config.yaml
n_layer: 18
d_model: 192
n_head: 3
n_kv_head: 3
head_dim: 64
d_mlp: 768
vocab_size: 7829
activation: "squared_relu"
norm: "rmsnorm"
norm_place: "pre"
norm_eps: 1e-06
positions: "rope"
rope_base: 1020.0
rope_fraction: 0.5
qk_norm: true
attn_scale: 0.153
bias: "none"
tie_embeddings: false
parallel_block: false
extras: ["some layers without attention", "local attention windows", "gated attention", "value embeddings", "hashed n-gram embeddings", "a smear gate", "an embedding shortcut", "learned residual scales", "skips across layers", "capped logits"]
init: "uniform"
init_std_qkv: 0.0303
init_std_o: 0.0
init_std_up: 0.0303
init_std_down: 0.0
optimizer: "adam_variant"
lr: 0.00255
beta1: 0.9
weight_decay: 0.075
lr_head: 0.00494
warmup_steps: 229
schedule: "wsd"
decay_fraction: 0.299
decay_shape: "sqrt"
final_lr_fraction: 0.0
batch_tokens: 32768
seq_len: 1024
doc_mask: true
train_tokens: 204900000
steps: 6254
dataset: "wikipedia_en"
Each number is 500 + 50 x the weight over its row's rms, rounded and kept within 0 to 999. Layers, rows and columns count from 0. Numbers have three digits each. The size before them is the row's rms in percent of the matrix's.

# layer 9 MLP up, 768x192, rms 0.122, rows 625-697, columns 0-95
110:515475470522579453532416562437603442455502439565463481536516512495408532547378498507418452542532427511476489541601479540499485463631485553472606508441466470443442419561506466453428533478447592539432516530507431527449517561418555576650548458512521408498537570499429591574446427514471483506
102:523538557486446462493506497489459578513508589510490416410532429502473526446512552543587521476432463581555496491605467529577543434549440480448649410478472502565567474489470534515554515482480525538462556505453462502360467498556485462560483534529496393458502473531515532497465434431438484467
083:483479490485486468467500424468523576527507563551447506595506525507501471435591596419465500517503522459520522579524487472430555457468530552518457541436459530537482480593451557475480491514457522495539602452529483557539534442548464517549598441252488464533533453438597468511526495598530556481
105:536525486485538442557450459472435504521502459547452503569486431561517510443384531474522472540488548503583497442529475511478524472397490467537499465510445439450530512451468499459411460408437518506463508463503491547521469532401480608532550474522585537610527456402437412522496415503472505446
121:506574525590492457546462487479529459514515500568578479560498502556548515498514487516380487419493428535523470536492486585461440546518518538403550506508432414516541531484499474472461519504563521369453480514422428546498511520444549445518482397523471499500367535621475491437477410469467541474
102:519511481539539429510401606485463404506521508481472451528427578496525516580469465497582550605552511514598489485513481574585485469484496491451484534488467464530475480495477596503548531407509539478491503542608485525444453451487384468571610467440458496485487541579524571561467447425542587435
096:518443523465470481498494405475474504475499514417479571505488491503483465501460437446523465571485575574475528427509405498452495557555528451528452427479497581614523476526424429528451523440532458560435508486460533577535525615490426479458511477522505556530503532462467518427588484573446547455
078:542445455519485475449460558488512489493441489469491427618542538453450524538474644415513573587473493423518616526512535572498541437493528560469453561432464451564426497573535494440442501487565571488454582444520398505477488543511533471511496452379465422464422439488542501499510377513479505471
096:485396499470539461533437439507504594497500483479413475553472518558450494473507608520483545503550439501473440503381445445450513463518527500481456435578450415647488360464461462386559546469535429534511468505565417510439424482444483405514583431487544522474573525531533455515528432402507531458
101:378459457521467475477537540475440449492489504534494425472490481541416569530436503666548524424495550545529538482501539498500550475484445518495536429500449453490567433560525557490414550524448545526611542458412436590507415573525443513546554481554447513525549576531475668487463505490507522461
105:530411456502548520326438510516525453504481510502510504514468497519485512465581529578484589485435580522484554580522433491488535434510433459476518490464510532519457532488454375511512487483558469499392439506473429530535504404522441415505408482564527548468533564558474477428579457514484445456
090:454521443456488467483463499452489415473518520463580415548442617448513507520585602508571485500497504484505527522471503536452504461493500565477536515490475510516467492536519409387473534435647543481597444396491547510561634494468493482531502446517404437513533585483498460514495469569505586467
091:559425455470466476482455450509557503488431498467469439587485499494486489452514591471470470518492571452517439569465517462465530405514482520446529487485507503492508417605437503498406483472497497562520509526540393512491463502503429436549488451443500523518584522498520530435482455620514499514
107:554489597578522464510482514479463487479474497542574528567501523491537561456538471541478452573530479474506482438465557512630521445505429448458446423445478482572534564501567494487476525484500563564652479541425575477527510586535488497490449472507592423540558512368458548543435523494515468536
092:505528431553396481466382555506548406531481507549465380579396455548493416413517482511566521575483492466537576508544482530466499467514430483519405596559449443447418569491387436479457410463603535382441514492481558522475474500510559572576536449514613561509522473491507459444460460511430551470
080:521469338459447459465445622482559479602480505529555580479448572509554466510463562481467410414493500496568549412472456504535582532509541515510558520473521483595407516500518489564493474487496533523599524536485485515512528440521536399573434465433527501521573458529446428483499490552470506546
089:526563516504561442490527504431559517457515441559499481479505490416457592397461411581566443496472589542613563577564490599508496423437504496490544409450450388586499499422585446483472476500430468516474526482532468537409452497495608519553489512576546549480538460424464509471510519389427534490
095:513497471445488494521475529496513483513468508520464530469472504505418550550521505441521402538434488504503526489460488504504508485519373531474574424481474558511516497473458450563516430511471498408568513507537505512451465641524612503553514443496478506513384419476507456401508475488469463492
108:544564425461514531512463577442448415470418441491529510470469495567420500580450424594526539495543522501573465443510502544515549538523426498487500487511486477517597578480463452529468473388529493444484524596509575521532413456567557553547493441612525507534582539483477588505423418484433527533
095:532583520450477495579469560474576441559532467580555453485450554489476522626535508478407482431546487495561545474486477483484452454493478504556557456485438539465514552445520459548433463471527535455479563449537461529574405551446510509566504529492584491571495563476562464466433475493519559463
083:492498511457511477481499534533517578532540562523466551496496474479485520589464648450619513491567502514506497504498491569519552448486503571514454543484485565444476550453447589547557498479536494392526501525493485509480393441526435465424441457480531501619390399526485554485507579545479453507
117:495560460499541503431475466458485464507480507406559452503461495437485406505449481449481531519512505516495502402506452505519550491454447436465443482525533405550525438594532496506596444506610495516580496503525512573539461610543492435515470566542442558500540490589463505524541562456538495506
119:524464445505509491445512498441430460503517499528553538476472556567483568509450459534545456504525440465562486419534481531484560469548541586498384492495513531467565507519469517515507476448493484467512475421457464506550459448443515498522516437460507538554548542425416515427469442408529581473
095:537417426518491494367492464526594525547533504483459493570389551500546557510552574408522513520512620484532471598471586536445476485419471545473475510436436486413510495552447506461470524497494566459449536556469466534524556544494539489515458412529506421662504553645485475604542540528409518487
090:543421457481468470470410498487459510466476597533511524507523456585542589507377464415556489516542557494472497441445472584367598447500452520414518493470511514452498471442494430531467513503512510550469518491421551469539484544452498500530578500523559577479544507522495511525593452418501502523
087:537467476377542501484467560478489493548488466519440492463411515538515503387516480585532500516478537521557592530586402450374522392472489506580461487465511500613493449442457533604475524452550424465451457458509498514416527573407487477519538453528537561497635495482562502558463509613363524566
109:501571510531518480586559584484390470486529525472458472555510443499552540465448451564526479463537501530474498512477435526475573517467452516559538471473470473572518625429445446599425466511451600499507545570439514565469537469514503492538547481497434568458619459570526502421507530466437563462
085:519417524560516456505481490546534532601468473498422435508376546449442584421504557370530507563498504511541476568555575546426468532428427508485488437399464468470455534478532625462438506462535484577478527526603441527370441440474548563547509429505450482538487485570516574473584513442501467512
106:607488513507480442511530466489465475503448510468475434616488364455460497541518501510484470529528574508508513468569469497512521513548438476511524412470463450486522451544530571451405365386409484464362494525539478499489428493589511486521407481502508438501481536666527535489464528506488432445
102:456580480534538457472536527456525463458445524595501514509552415567529502488537563540476387509529521440572525442541513539512481467464438473525479431519516469478562463573499466591568456414455444489540586455510498550491560486549490535426403546505595493517451471400463430497530487478428444464
089:606504503540511452440467488501526495494443480518509500495557526457433533467545559467484441504518414499551541529559531562436478491573451480593510557449505465509526557490474574602474466463535480446536464566497519493522442497527460487479462401560575421540576504514496374404392514546454467497
098:479475435532452482522533517457537555515513524585480431608482618527448492440513554436541489509554524521458458464407462543449556468596471525446553511449498404507415508583509487402472447536496513520501526509453495482481507497505480443514410492495463427498517455583507535438535527445483524488
112:576437460462562495484562486513484498500383470588424479580491456611502565532509465548562429621435548384530500469470505516417488544416539542502502524514487501419529472553435510538420522385528464526543429597447503475518436530442424490506538403476501500489521428571517582494467503543494536509
102:536443502545488453500465527493462475529447554519425437583465547460498614479492632447494547527494520536486498460645541592524427523510479452527454528549477464520480458527521483502496519470607491507535538518552542548489399585420486404499432455558560502559452504618466596476576494579497511495
098:479466436504527500478496492460557549615461529645400537463496491355539524446504489441573527543523568473562579573485522485505522482498476516481472542467439468579542535508531512543496483495395423523508510461513478444407503486419416469599510566480490528493398574534563575457493480469511463459
096:537568506500527434473432519527463457437607543467543499515515383533485535478419459498425529526458502475545450448498609515486554356420420577559552474464495472525574507373494418476506425496568497498453460420549466521545527455469611442546569483475611530534563397440482440566461554535426548505
096:477473499538531518495500386419521561449511574551442566508453488468468517430494531489456461450468499483515496546537393489443475461512467522524456481454496461586486445494357453474390512554476503580488510426471523526498479570549441449486495534470514504484517546448506484482568396482458502487
092:510470449462594507528443547481414463579422469492413433494435499603447537489383554505489499457491583433534434363524485524516550473532442503559542495543537505578463405505532502555494485461509381546537514549588454528465511578485575526544558513508537499536678530566489522516511443516419516510
093:439522513490523479431479410475452566477524550408495485490507502529451494547420442557543508441508593395500422500541488481479514451539523529471486493524491520512543403513422554519429499483538341495517495503520360508571451563521483474478486457569528556548456433471502468492518489527377471533
102:498587482580490447500421455437523500494548463486516456483540503613533572392481567543533429511499522545553491506521570564467465433475427460492539467482502522582481428463523504453442521447415443432514565448579488578456495479545468381484447529530584477518487450495482436485578512533453475448
095:562519555492519442489550400466475527556494524590503450393480504551494517545614543508527529398480527559507400419595478559520605497586430539520565550461451564468492376539478446496538476460410572436540529389517550510480567499517482610484545534431527467416465532471490480474497430501547503495
093:428533497548430505605390567480506472408489600505538458595421499448593470568581501539465520426548455563458574501564440461503471548490526498572411454442443487524424587433467520440535535474528553500477464515414522500548475512445515444497528560585478436465412532487553445493525456528486601471
105:486552465475438471415428541488427600541399539398484432447552500455339578386425541559632447535504557427511511534460449535433541495427482524469494532442494480511432521521487510543522440459523444461568503508489543479442412453495423454554454512586458495501513497490481503553483544534511466464
089:528528488465490444569423442514445504488501498512583441506507398490469588549513510402574516522520466547525514476520606546564499587474477504473469565449455430551531537507485396516571528439480494490434443457500478461448512493472549429532508484478517444456471519469432529452492419431501456444
094:578515422435429452438501552498457487544509538490511475538420531535466528480518485504531514542381415474509564386467539495511563538513414536557441527449429543485515587521439443502491427508595515446427519491552521539452525485445556562482611488484563515599543508515495601522549569598526503479
109:496453506453559481524540540458485469545490491492413509554504409476582523529503572554554504477454607542521438536542548514556464522474480455554504523504484544619544475500494544627467516475433496536560590497457508580416361607425478481579461548582511472535506502531575526459548492572459463509
100:453513504446588438505453547523474493412548522442543488508567515582469546524547582458484642460438542503514510433472508514461536404505503510485441436510490478515540508449483491554472487505503553462493507487493476486432533500493514504505479471526479431466580484483478450544449494501471482514
104:501598545511512479485394586472434529470381421520453529510570492483414619533484540533530454599566420491443501473510550553468584469481554511498458476428504465488574493431454511413499510435481459550436473561461419503514546406493459501551574446590437499440476460564480534426475431463509481440
097:585591562523433486652570568463416451531449548545525444476465504441508526541518490516458492516624476518498457426502502538474457419500428500536569466554458489490493520452466532550469487472476518443471573433399541480542468537490620558472519562496570462574435456393532490542399468508528510438
089:506543571453522515468509422495477500502436502486452452510515556475450523509595503424534508559400507528600488444494421512538489515503452555394390499496485498539453484549574548552500452439615495437470567530552546460509553463498516485542450455508459441596463492415521531417497474468530558431
102:555517494486507480424409530516513532476371528547365422476526524573452529383500516441583487545523559465539493467427505525529461544555499413469484475440434514461533519561438558495489463464506529431497551512457533509540475587545402484502396395537388463549434556495384482404461507565458442458
106:570560475441602537477568511496530496521458504517477466511453427511546557485508562579532480464504588506542505470558459562565455517458460443479487459495514519569529454492567458498530517518419524417486529461467543551503401521554455441559513422595579566593569393556356521463462503498528513512
099:511422428407526426398477491417580485540503535534415456579527565563509475517433483532509424582498555404575510559587502529537483467540541534550489506450513370509462466566589486489531513543469507516545603463545507508455587510548537556547562498526465501480442480538524488518511401501489500523
101:541423447539486445470467592466459536520496500494530531456518431495443526531469555585476466430542520428551539443504483499470592497463450516539549512513431455568494401435489566507548429451494514542514500465540540557505504463466467466498436466568540356549504598567433520522506490542480561463
114:426499516543501489373488570517507508558506513463602496600517487544490541438550559531455537530428513480507541452437528544402578438489505496524564457500437521476489618477493380491422468473521396512519480509441507530479410554504467448427560483543547560536552485553542562469540467506531479445
100:466518438526559484447483499472462500520520542496476532531434510468429504505524522555519419518567505557592489505503450505462471507533519518570473495563451566528469501497497485446437559420540627381495535528450624520528552514496469455529515438571569569509466477614443565465477562561502557447
090:505458399541463488451489441485518537503477424476502441418512470488460488484453497507547486521359514462508533478405446520520592526417429505463469472517466547508484515595518521568549478462571579459580527557527479516556538425462479512499564460502496513504576530479400597537428526473500565457
102:512526519573409480471552524473494489477538487516552561486533503467451469571410509471496401514512528562440508426524521493453529543475460520502557489472453461524432543386365424536467560466518499522521579404519532525456561533654406459526469529604602567496513406566457574473577481507481438493
085:429527493545477473472441558496477547452502564432530516572536461403605491551503467556560542473561518584492608570445411458454555541600453515437441468351493541576419532432435468496477516488591472476428487503578451555481536514478464422546493523496483503533388434471625481545461509503485549483
101:545594524521515436598503433482552489562508580517418490515507525531526518519430505555523565478491400509507483478543527507489451503460429529488588562446473406538513571498496483511516452456513469490552556452433465533486461613506483478491510547484517460532500541570494377430458398491424503439
107:575529508467544472495528510502440538455529556510526483587555451586484475424576481500488447487508439396474425436462469502533515470502496578521542479508475501587573557577431468486552412505487482592511546438393520486476533527478553595503523524475510521530555478485517626471543407474471433445
092:532414424444436491633526598452382511542523510469541399456487499473453530507575540526539447546533478470529579515461457493491501578485486585555434316475459448556486497536449439484471472532473541520447505528516528467444571495416536482510505526616388488560483545522553519497552476507538597509
098:537431431435402498503544480488526463616451439636361551475487470499464478514393584585550414593482452492518514448533445477494531520452467476473486461557512448604516412480379482529510578449535453469451519505458436505456474477526492512571513491465605474526503412561405502439497487438489554486
123:462454501552499480579510511494442440480479524467518481586429493495541556533483568524475459539517494466467382538411452613475587416473505521474466377576435405465435497497532442499547499476560503554399603463485453485471546549450460529498491448553515482512528366462463466561492413461455451488
106:495455522473519465514534484451466513603467495489490586524581468558526525444428520562497518464566514482496451520581402488480511509513452521418478597493546562467493571499549546453466433510546535365501524524584542481522543478435459479543487501531549440535480483495594603521538450472523551430
097:496510457550557481470495501440524518588485436463445557476524513516496479421502556471547408540541567482542381456545505556519525473426466497495533467562474516596548432614514536481544473481463580477563530591387507500490484503439495575485548424495525515516497497532394662510575474484494491452
078:588420431409481512474457536455462458484497517477472379480490521499485538418536555439477446568382430553449505451610447511489509519494566517513428360574524519606542554460468495578525573475538531586460485500475533518442576643468513567544537471514499549472514522449553491498509441503494520577
088:481493483507548505542486483434490481416504487527529509566517440565499455582544524519427474453525559524542438441566475501435506466514546524592436404510511395563547554524536379519529492523491417558571529463519471519558621489423460544500473611530626500410543572496494508511491427559412498528
103:427515436518577500545509545475484480511432515581491535561410399496420480479459543521524522417523614515537462455514444601484527446558449493525461436538552564546572450557525506558455448462502517471427528595524594510430379408508504421478390413578548625630559524468499565486488511494484509495
087:588459525488548534519457509424538535449455483551491514507505442474432438570522512472471526464424479423554567483618414478545454481435506495475465484522413532502459478451394566632521457503457448535422512560443530469557475488515485536522583504438450543532485553469573603497517420538593441483
082:559419429471517440461472399492504556470510428537507477513494565544604585483507513493512551508395459514548481489579456537460628466515517482552480479543545522578583485492470572468502555476541428527487463493552401460474492521500479435548545400511479540479555454463566536452451499538468511568
089:534487438466484512506526535455516519560492432531403478434540516469515573524486502525612473508501485432602464470514442548422573515533496498526460497483513431417476554421527578518554504415518477455522557487464541486374564522519588458550586467546484543522377426489502589474399448528455550462
106:457594546453509451553502518411484473570525464500430531507505576552509535522467458488468412518556500449531535503461542553479553479543472518522544428464425520461558483537521403576459413525525565537570506457548497528522490540534473544525470505442549466594554492505400558478487441469459517415
# layer 9 MLP down (transposed), 768x192, rms 0.115, rows 625-696, columns 0-95
112:513545446526561504510483540491500523400431460504477500554489540541494460505513474485426494568475408523440557492527547600477521507478516577577539467414452522434533503538544559491575497522535539495581474471506465512484524501399527543515432494487562543533507444480575508615537518470463441496
099:510464503493482451564498585456473460425488552517535547556501531428647548517478454542486554512471540542423527437457479475469347575456507593463477505531520494486473559459449469455469447558488555532558410487502557428506579382534588526589478514475541516552436465468550420570571598548580529460
087:462467580359381598539628453614492497469465428436489498489506480636484488547455454440505476512443552573532505535522489542550497487534429438435472495527524507459518481471561477478549444504510417498507400575499452528443438549526531454483463545551480546534466573571506593419543501389520513542
106:492538461466495445542505510511482433465495522521558503603508500538431480433478545496474497526472658549467542580460469476503561527548533551605537511543431558477518578554497440515515529482523546480420553505410480516535615449560491516477437500518466530537453441449586461519451442505478499520
111:520581541484507532583488584529481503545488488524549532560568526597492453388543526483426416496480557523515502494522461494551385529451516504564588544549552498518554636531486579549565478548441438484568482524486444539521469417436490373385511496497514536474465494567484480446512436557603461468
106:433551484503435478546535475527539503455527503390555503501502513487508508488576526471525358532492478525554536489428499463518434458554479457542480448322455585498502460378477478592502515542493456400506559567493506610465532493463537397527467510498475526556505560457605538485524487474517534531
099:488550517443453493481435573458397530487500670528515467491550455490497502477485487467426573463499411573472559484410516429547560489505424517417608465480482576500461594497442457547561507452518620527529533529490564502534485477476552529547566509482517448432551475481474421490552507391431443431
084:505492547447451513472435476570579470444560508492512554462558489465531438572522493503550450411530562509485514434545495356561408476507501580495501552436577461443548506480587537498515567538440463398488534541489541537578546494504545502422510510383458496511470513484545456585451463466377505547
100:567587478490486494483542592502534489534521468496520574542544496507501529501561461453468512405469542522571531467503555477529509546559458531586516457532556609454505473500482488528497515540458545525518578490486546592486483416593494474494401529496472551564567407609553542517540445547490505484
101:575475415571483527405488538551408468507535447555433485379505453414515597462444561614522453519592489459438483509529562492490562485533467453506454507576560565496509518561459442491522607505477469535499478469443496460465453590492462488392461497553433576554517487504516466464407530493563482425
106:500428440471509618371479491568593384394521483530584527449449478528477452464534546562469542536472472465418591475516488441566468543492523458436537465511480525491404527457516531510572491524520429493495503536474488452566587427454415524456529449404521497453510461483493489508545510479580483452
095:496453389499504594356489580510533464450493547509600521454577577483508538550448508492477488475454542429581591483513491507510427471413538537570511556503508508498559556552562476562517536552459525530542541459481468430528472460551581493449521430470515462521451509442527572480458434581396483447
093:430435383569473537405468582569551393427540507493476570458639578509393451507443543491471561469391458444503586533480475520566531525425459510500492507472481563456493547457450546477534397525420476519488522435473461550519559420492481508460504491459439461426529577511466495484513470576542431506
104:535612633472503455532538460497482563515596581443505565525564501414505455448558511518492466582490517442564514484574429473527439563479426414519456510485583469569435527516404462574410464477473496527522504422479462488436523554549423503431506451460592463505470409551445433467479564499548467540
095:617486375470483576434494505588501390484504467495497446519504463563456456506516552546561447546519533466489520471581472513477529491550554467527434490542603484571531497440485471484448511442526506559525554519509466659464504533457436541522524457531545496526539557544486457462496590625491445481
087:466539506520506448530437431569535509432514539484469443506462532469469462489470484497528489512542500435492424498460431392447516488450545431457392514464555433555496522531423508526476618471513474596522519479459446405536498484455424480637522429284470532512478487572582484470553488482486559587
088:583523444419453554522524547550490441482468518503546490521515543577547504469551480442411476507500500483474516501486465587535483497533525487489491559439427584521528450456469518574489496563530526605457496513459545492507439614423541466454473505477504496590502514506475458499540446446555518476
095:482505509426432528546543475533483567461557494605397440489562536496513511476461410498520573435433522546411543453597524530572433574519490478537555485501505461455573453467494541509493488441491511393497561506434509459453525513481460554397560465543477449455465483604630401587481493450616443496
103:531598474517442511578471606473505416489447508557398506482544461543542494488530466502587509466562537525595471563491469550457488646540434505463480483452494525491422602491477440518479465473515543464504430518499503478476478554540516500477443487505466558449478459507467400513428500416563484460
090:545580399428464537449501544498527490504390460464489517390449564478448565530464405478423401476473569485487504572516527547514503561492520568566630464495573502536482555503491556521530463441468412433429554457511498487445513459614560514465556477521478519507535486434528450571426521490514470527
086:550535578452559480534465475451516593494494447456559582580466574549503527555501485519472464592522523436410512482491385482502459458425541511447449555534512508470479530497467475406347460476473510586433486478487561486464548473476407531493520521506486485445556549528579568503545403488570524507
105:527475472348378525499636518596504439469583458498462409523450492511492415442575474490474511531507537561515562484545527529477496481454605550482386508519511549422611525472502559490608476555449522480445541491419539512546579586516552477505572570470493471531393491494535617467436480532501512554
113:497460512476522505503544482523484521499512483440526498484485539591440564580496442431395584486500579488552509581522417548551459534482470507497485532537636549434490486593562523478573443435407485407446506479399591520545524492495599531444514536495419499414549503468521567517449445530528547438
095:464541460541525507464529586488536486475564550563438500532465611506470472521593478529505614545512615600513553451434516521547541498463502517382479473560489556434579524553543471490528461575479581542529520380471465500509547417484549497539438438550487484407483552540445477545489521430512472494
092:405555542548416472579607450546505518454462581475501520419571483501492476524570494547535469421480433520483517441429545465500503482384513415527491443471452555485423556561405410460473523585470503469533525554491575489492479448510532536499471488601492467468510544557410482403588558438525561485
090:566460561561488622493465530596553382426499457506483597540456539541497457482462506593521432474569561566530545530542470492487535440537411386509561498533468499485468544577586461547442455423396523522454522547473533531523439533468416534458490485555502405489580509575398453556502576606605435685
102:521506485476503459496459517535537479499492426499479480551597497537569439472455495486469463539472487455519495414434510543619434530446495493544539457591467499568591555533431466473493458540458458517564526538466453526542438464549508528456461459491548518439507455436488472475453382457524483444
091:529441458515566474432414648435537486459488537520493505501526563466549562469495469454565525495596509522512486528491585533561379591442458491405527545481546523472415476517492394494472492545541500558559567550561486542462513504509463442520496505441504499548534459467468620465517477519462520668
103:466489492546535493485546481457445558527565413459563503510454473579511472452468517491487394476513495608467552419487484495427564495556543485577504453466478469480494473519518533384449437550613538512506435534509461462394470439510560430490484467536541400435487524576487587466458537480480563506
093:533512484409371511445520619509496431476476485500432450575423540474507534453484408474553593541439494544474554448487555573520483510483509558489441525463542526482518451486451502496487529421541492478490449451492494416469430556433537452475589541550525521544475518506523475544550486463596547408
091:469544526469502555554581455505495553466463595531473517571586496489512478535560471489416540463426425510610573450554588564510429501579425349540587513512438490526594543410479480537495428450532420481570502452458504537577441492552489556512434526441469500565471498475450473423503511501498395399
097:534522538508486489573576439609573545480530542475457595535569524526448478432509567527578524520565452514480489521527505483492490461573520452531561516523538381533549516411564530457472493446572574513511515587525463520498489587494483411394513614488506568454569412580491434453547536595521579377
121:460480454474537527442527535461506513556425497523513458569560556546531499533444467466526461593476599492528517511433571556448516564529572533429438495515530517442467474480413589575483564476535583558571494537447515427477567418433470460436470437437458469474518451539532542493474567507648538491
101:437514437447478478553562590541554514474510507413510609535485530497577443524492427530441519539344457558525513458568443478510429631474455492564503526510553458596536518556530531429488446436444543539540522597494443497474397404418494530447418568556494532513426502561493528492528505602477581446
102:433585450465577502483553483423496539479581571508492505508495447443539397597446535508581481504535562502480586507559482570459527494392626514505479403515533596530501625491561472574531489504439469573453471557485535479443449456451524569582544477543413477511372466454498468530422528579496441495
101:505485439502497526479522537619526498432526524507468509538563532505478561489605472443533501485426410496569412500500453501433455535565504476589458493492495464509547541453538541436433501481445540569475450598409423485419547497493523494552515461509466557447499461420543503468567479578573574590
097:475454506484465471516535420521451549458501528494548504537489540442574504622478460441482467498448506475482623513483492484591555593507577449561425510449443539441485509368456415493474484445559426482508503567503547464435553438548574440361516481522532458504545439476426526540496555541496471441
094:387553451494438561496524466562563530492581480444540495453584502517450491496471530522512446506552376454553534542568466451425588523532493549445582363520543489485490538480523463402513413478499469504482519515407498584441561596509450501530453492496504424512544510480568485492467569400527453541
092:641461526459435508531505558456428470557525466507473469581458494462490445465501436585631519463533579540496527523438536521505527518553441443509549494551536475454453442527563454506592542443539460541514591532467455513515452443525475521391545529487505524483488523516492463533444465500515538428
096:535499463451417545425537496533542430560513424483507437623520580517599522516444475591542586467471547518510527463499487536544428498501463597441527479489515457482502492466466431503513582541510503528541571540492527575441471538528520459564494519491553436525490487503527483517505431441605513417
097:564490518527496549455436671513481479407549526584633491515520468401554581553498574521491517555465503525409517601529498545482487484437455477551483493513565470544465506445468511530556470479483561521549449562473520497539487503511527381487496444526471540408531577465526452440429538524631525505
093:508423405490527531467525502524505516555507405489460449464591455556392519473490537420504451549409523486529503475518532578514564431488520516534556517565529502505572463505511539526460518478472438483534516524521462506409458544538626522446491475478490523601558510521441582494447473458521381575
102:604494490470403383437430466426443515477552476447457502443566485486536524340426478506503516561410525505404528549389461491469419464524584567599507523485498482613480490515498419421456527521580485520514512561545423493504478515510477517510452502420496512552461545489545528515457540579454494453
093:521544511553473496605510563479462525484465531564514568530441475480490473466455543475548502500534486540470473479475597484494584526517474464453512477525462450561375527475562453532470535600499496414475523581490484457472457507525482495483493464473419502587557390524495502538539495349550454480
096:577548524388487584512588494522462515548506430545512511511404587477534493525503479534441501548522488516427454439514554486509522485415548476605422511602509441409485511616513457486476578492477459538481497553530502534487530434544477542524541504594567535569568499546426446479502470621603437530
104:571521489492491501483556504584501463496537575515482536550634479449522533582468503472461576495510543521528556548517615553622552380483450511550463538493467563513500467519485507504454521494435580531540502450515500530515596424488512433408480502444549506568432552481468418502549493523488498485
095:476469561414446454582546434440436591486445535459513558538523492572483457435496463485504558492440499482419473532531519507432465571474488556586520518513518495465470565477433529470568555591462630614524541492358513467448554587538470505538600541424517505507498436503417495594481490613498395477
103:520457505495508518458480476472508500496466472480544570415537486365549357492489505454477558493498509557490551450408480434566517504408507503469485459549485488395483409459484550390412491510492466429437553463498418471581486489440435447536426533514475504492457522610496538468574499446504544461
096:431424410480531558327506434570613518578486493394488454544489474546486402485515481519469541530407474481490434452611547441487380532451518486543511520532573479602551503536507478472513530599524504538585499559538482442539565495440492513476568451536522504450562505467495462450582508529511452599
094:469440503470430499499444524535532423392434511468523513446511571426465489474471488405492478498383513465427463427483509511642470560446506484481521564412408612479508559525500556537477492534434550490494482508480476423441492517550439504552408576487523521524456511458516475620528518558503442531
104:469477543498503507540510518548509533400474560506552573463409539585553415422460468491448538481417568494578517525426446493463469513585604407398563498555524546429561442532639607436452509531406556480538465481493519485506480441491534501583542477555402443513501449592503481488605547525471494517
094:559532387509483524451496637485493437450450631488466449589562533525546480473563494441443466572481530531401588482528575600504465466534496580480466581548490563496425499489483526472559501540503546622556464419449436407471469508510506504592432439466383592522445564440362473552467491478525482512
104:500569528479447494499576510524513521387510556528577461496490564543548498541548454506527498507450533424522524554522506492463544649512612486459513511563546464496554558493576522574485470451426571372539525501481480550493361457469545522439476574473521553540453518429557517532452534425582457497
103:505505489499502492447477515500569573594556438536505499473454538520512511566564450552518520580526579557466456563477518562464470495537549479473569616426476495520445508385546580491522476509497509522451419489460518462473679501513474489475579481504582375516516447534477507536504463538580583535
107:515438470516489599559518595510437524485408496489565496458467542445530477384573552524431590523443566480447558497510585538571535614468561469461541491507428508500499550549511460560583502519521467520550478501440539499457572497538567459528551480417597391418537483572445448594488568389567445506
101:498505411440477541439470538531528526549405476526549537494501571564525455527539542505446508611442483445490447444469589539485633595480545514454447533541474479507566377439429499545520564498447534511490520489520410559449499517534618490488525520430525586570508469480538485515501461344520343474
091:444498443460487513496612491549463549471542494547563488528510521454566501648512537560567490466532455488381483632487544506529483542519499601456528531417531465469467503554503483454493498510580489466485552479515563515451471519450532551435469471528509565507425426505561449497507509463611558454
104:536564543500493570517508523473495509416445636457545440455464497499442468516510515483423484432439518434540616414515518583560484379476475392593492530494586511428484480562523515555533525539444517578524502521470603405524545421525448471420422552522412456523446555566455434497495490576474458495
089:506457458505534453512493480514487526530478438446477504498537466611453483464432556454417444504456512377506450467575523506504450457406553439539563459652512485430562445579568530529484543480379508545563503475476487504463520488474565562501504477480501490464488556455421523500496470512437486610
100:552490400503564598550506457544511481474478529497537447514560559543530549595525469420598555473519456559483484457526478516494585482561445468558459522545495470494585632452559461516646515565508547548526471440459519497525403467498525519598570464533437467565439442520580470492447494581519421529
102:481543497482537514605557560428478525470377524555517488550551612454599525516475510490498527531468451456412532517531480525451444487515561408554588568636450567452443511621578450430471472484523445559500514430501494457446517452459574541447533480483592515448548441404424495493477588520514509502
095:602555512517454505459582557515423435473496452433520466450476471519479516565457545517539445494616461545421513556442459507527519545445499551521565573468493496517453479445537470586526464585523502568499512511605539515474397439572531471535562459480451485526611566457439536455466491516482477719
098:515486542466421536496545453553590410496442501522483583449519505551489481462377536504469529512564466479591411528472494479492533504645455404494511495467514520482480456537532470422572600511475525598549613525522517506605572487568545449505551488465424524422459390575476507457529570427441473466
115:580426519428498510509509462462399482487585536495508461482449393430456513463425557453468482477426514514558440546490522501559576402456436549523435442577510545467443415505444462499587585465446560495432544525466484401513522449619493431499512543493522495473524440519450488532510440465472462457
106:529500503636520469508505489436418548519551476539494553514526469448588429453484510490474517461497371512480469426486575462502496539529458636567503517370489510558554590569512527520502493475503473416484482467457542532504510441443545563406468477378529402546462423418487516462545534503609541457
099:495468467451502473515507493492467509423461480477536509602463537495545468563485468488555552451499530503462583532474523513475468493621509446434425537390486548493451467367435468461530541497619458435503441541532471546511448548526470449500489484586467468580493545480620451563440498472492519525
083:489443532529577525419530508593570532546508387444524476473547462537449471562428491598552537424548517496511558549523590533473539496501433494503594509466419481518514478506517498524505504518522500495532461574511533579468453454530595461515504471463533463532518429563500600538470566462544530615
087:550462497490472441510556530555485462530456477552508436509522513418386527450550507502626416508471497566511570601408540556542517528573528502473519602417520560516471562414473518560514462577478495425357434579466405450472410535547519449444435473477418469620475365475523497448426473539520449524
101:423573460472470473496554550523557487375500500537522458418487586460542510475449488522525615526466538469486619589507547539600542501526554566482483553443518560498492442536500503384496433488502429602505471519523521439429453506495577440463512581465418492470387482445460515552393413479460496424
098:458503469462434549605490485516525509548544474486473514605552445473376490490495492549488530496476457546616532441545611489490582421484515403463444465537426460493382468494454519438459522487522440459514574526538439462477410464525541481564583478479521473460559541510564468485561546550505550482
090:437573460483619473462574480575591581512496433507562500498512516483522526456527506498471597524355446432477543488430536593547553411491491528579513533512460583507563571515466537518527540587433547409553438497510531535493552530472491501492455493502505495488458530510503538450483482579429432723
092:528597540434496611471560582518539488447600529496507512483546500547581428579505433562397526546554487468475500536500467537507525463550581501562529565446551551522460574483497515471541527433471495602501571437509503429529549466465449446487518558466493436434432487573463473464387573588467531417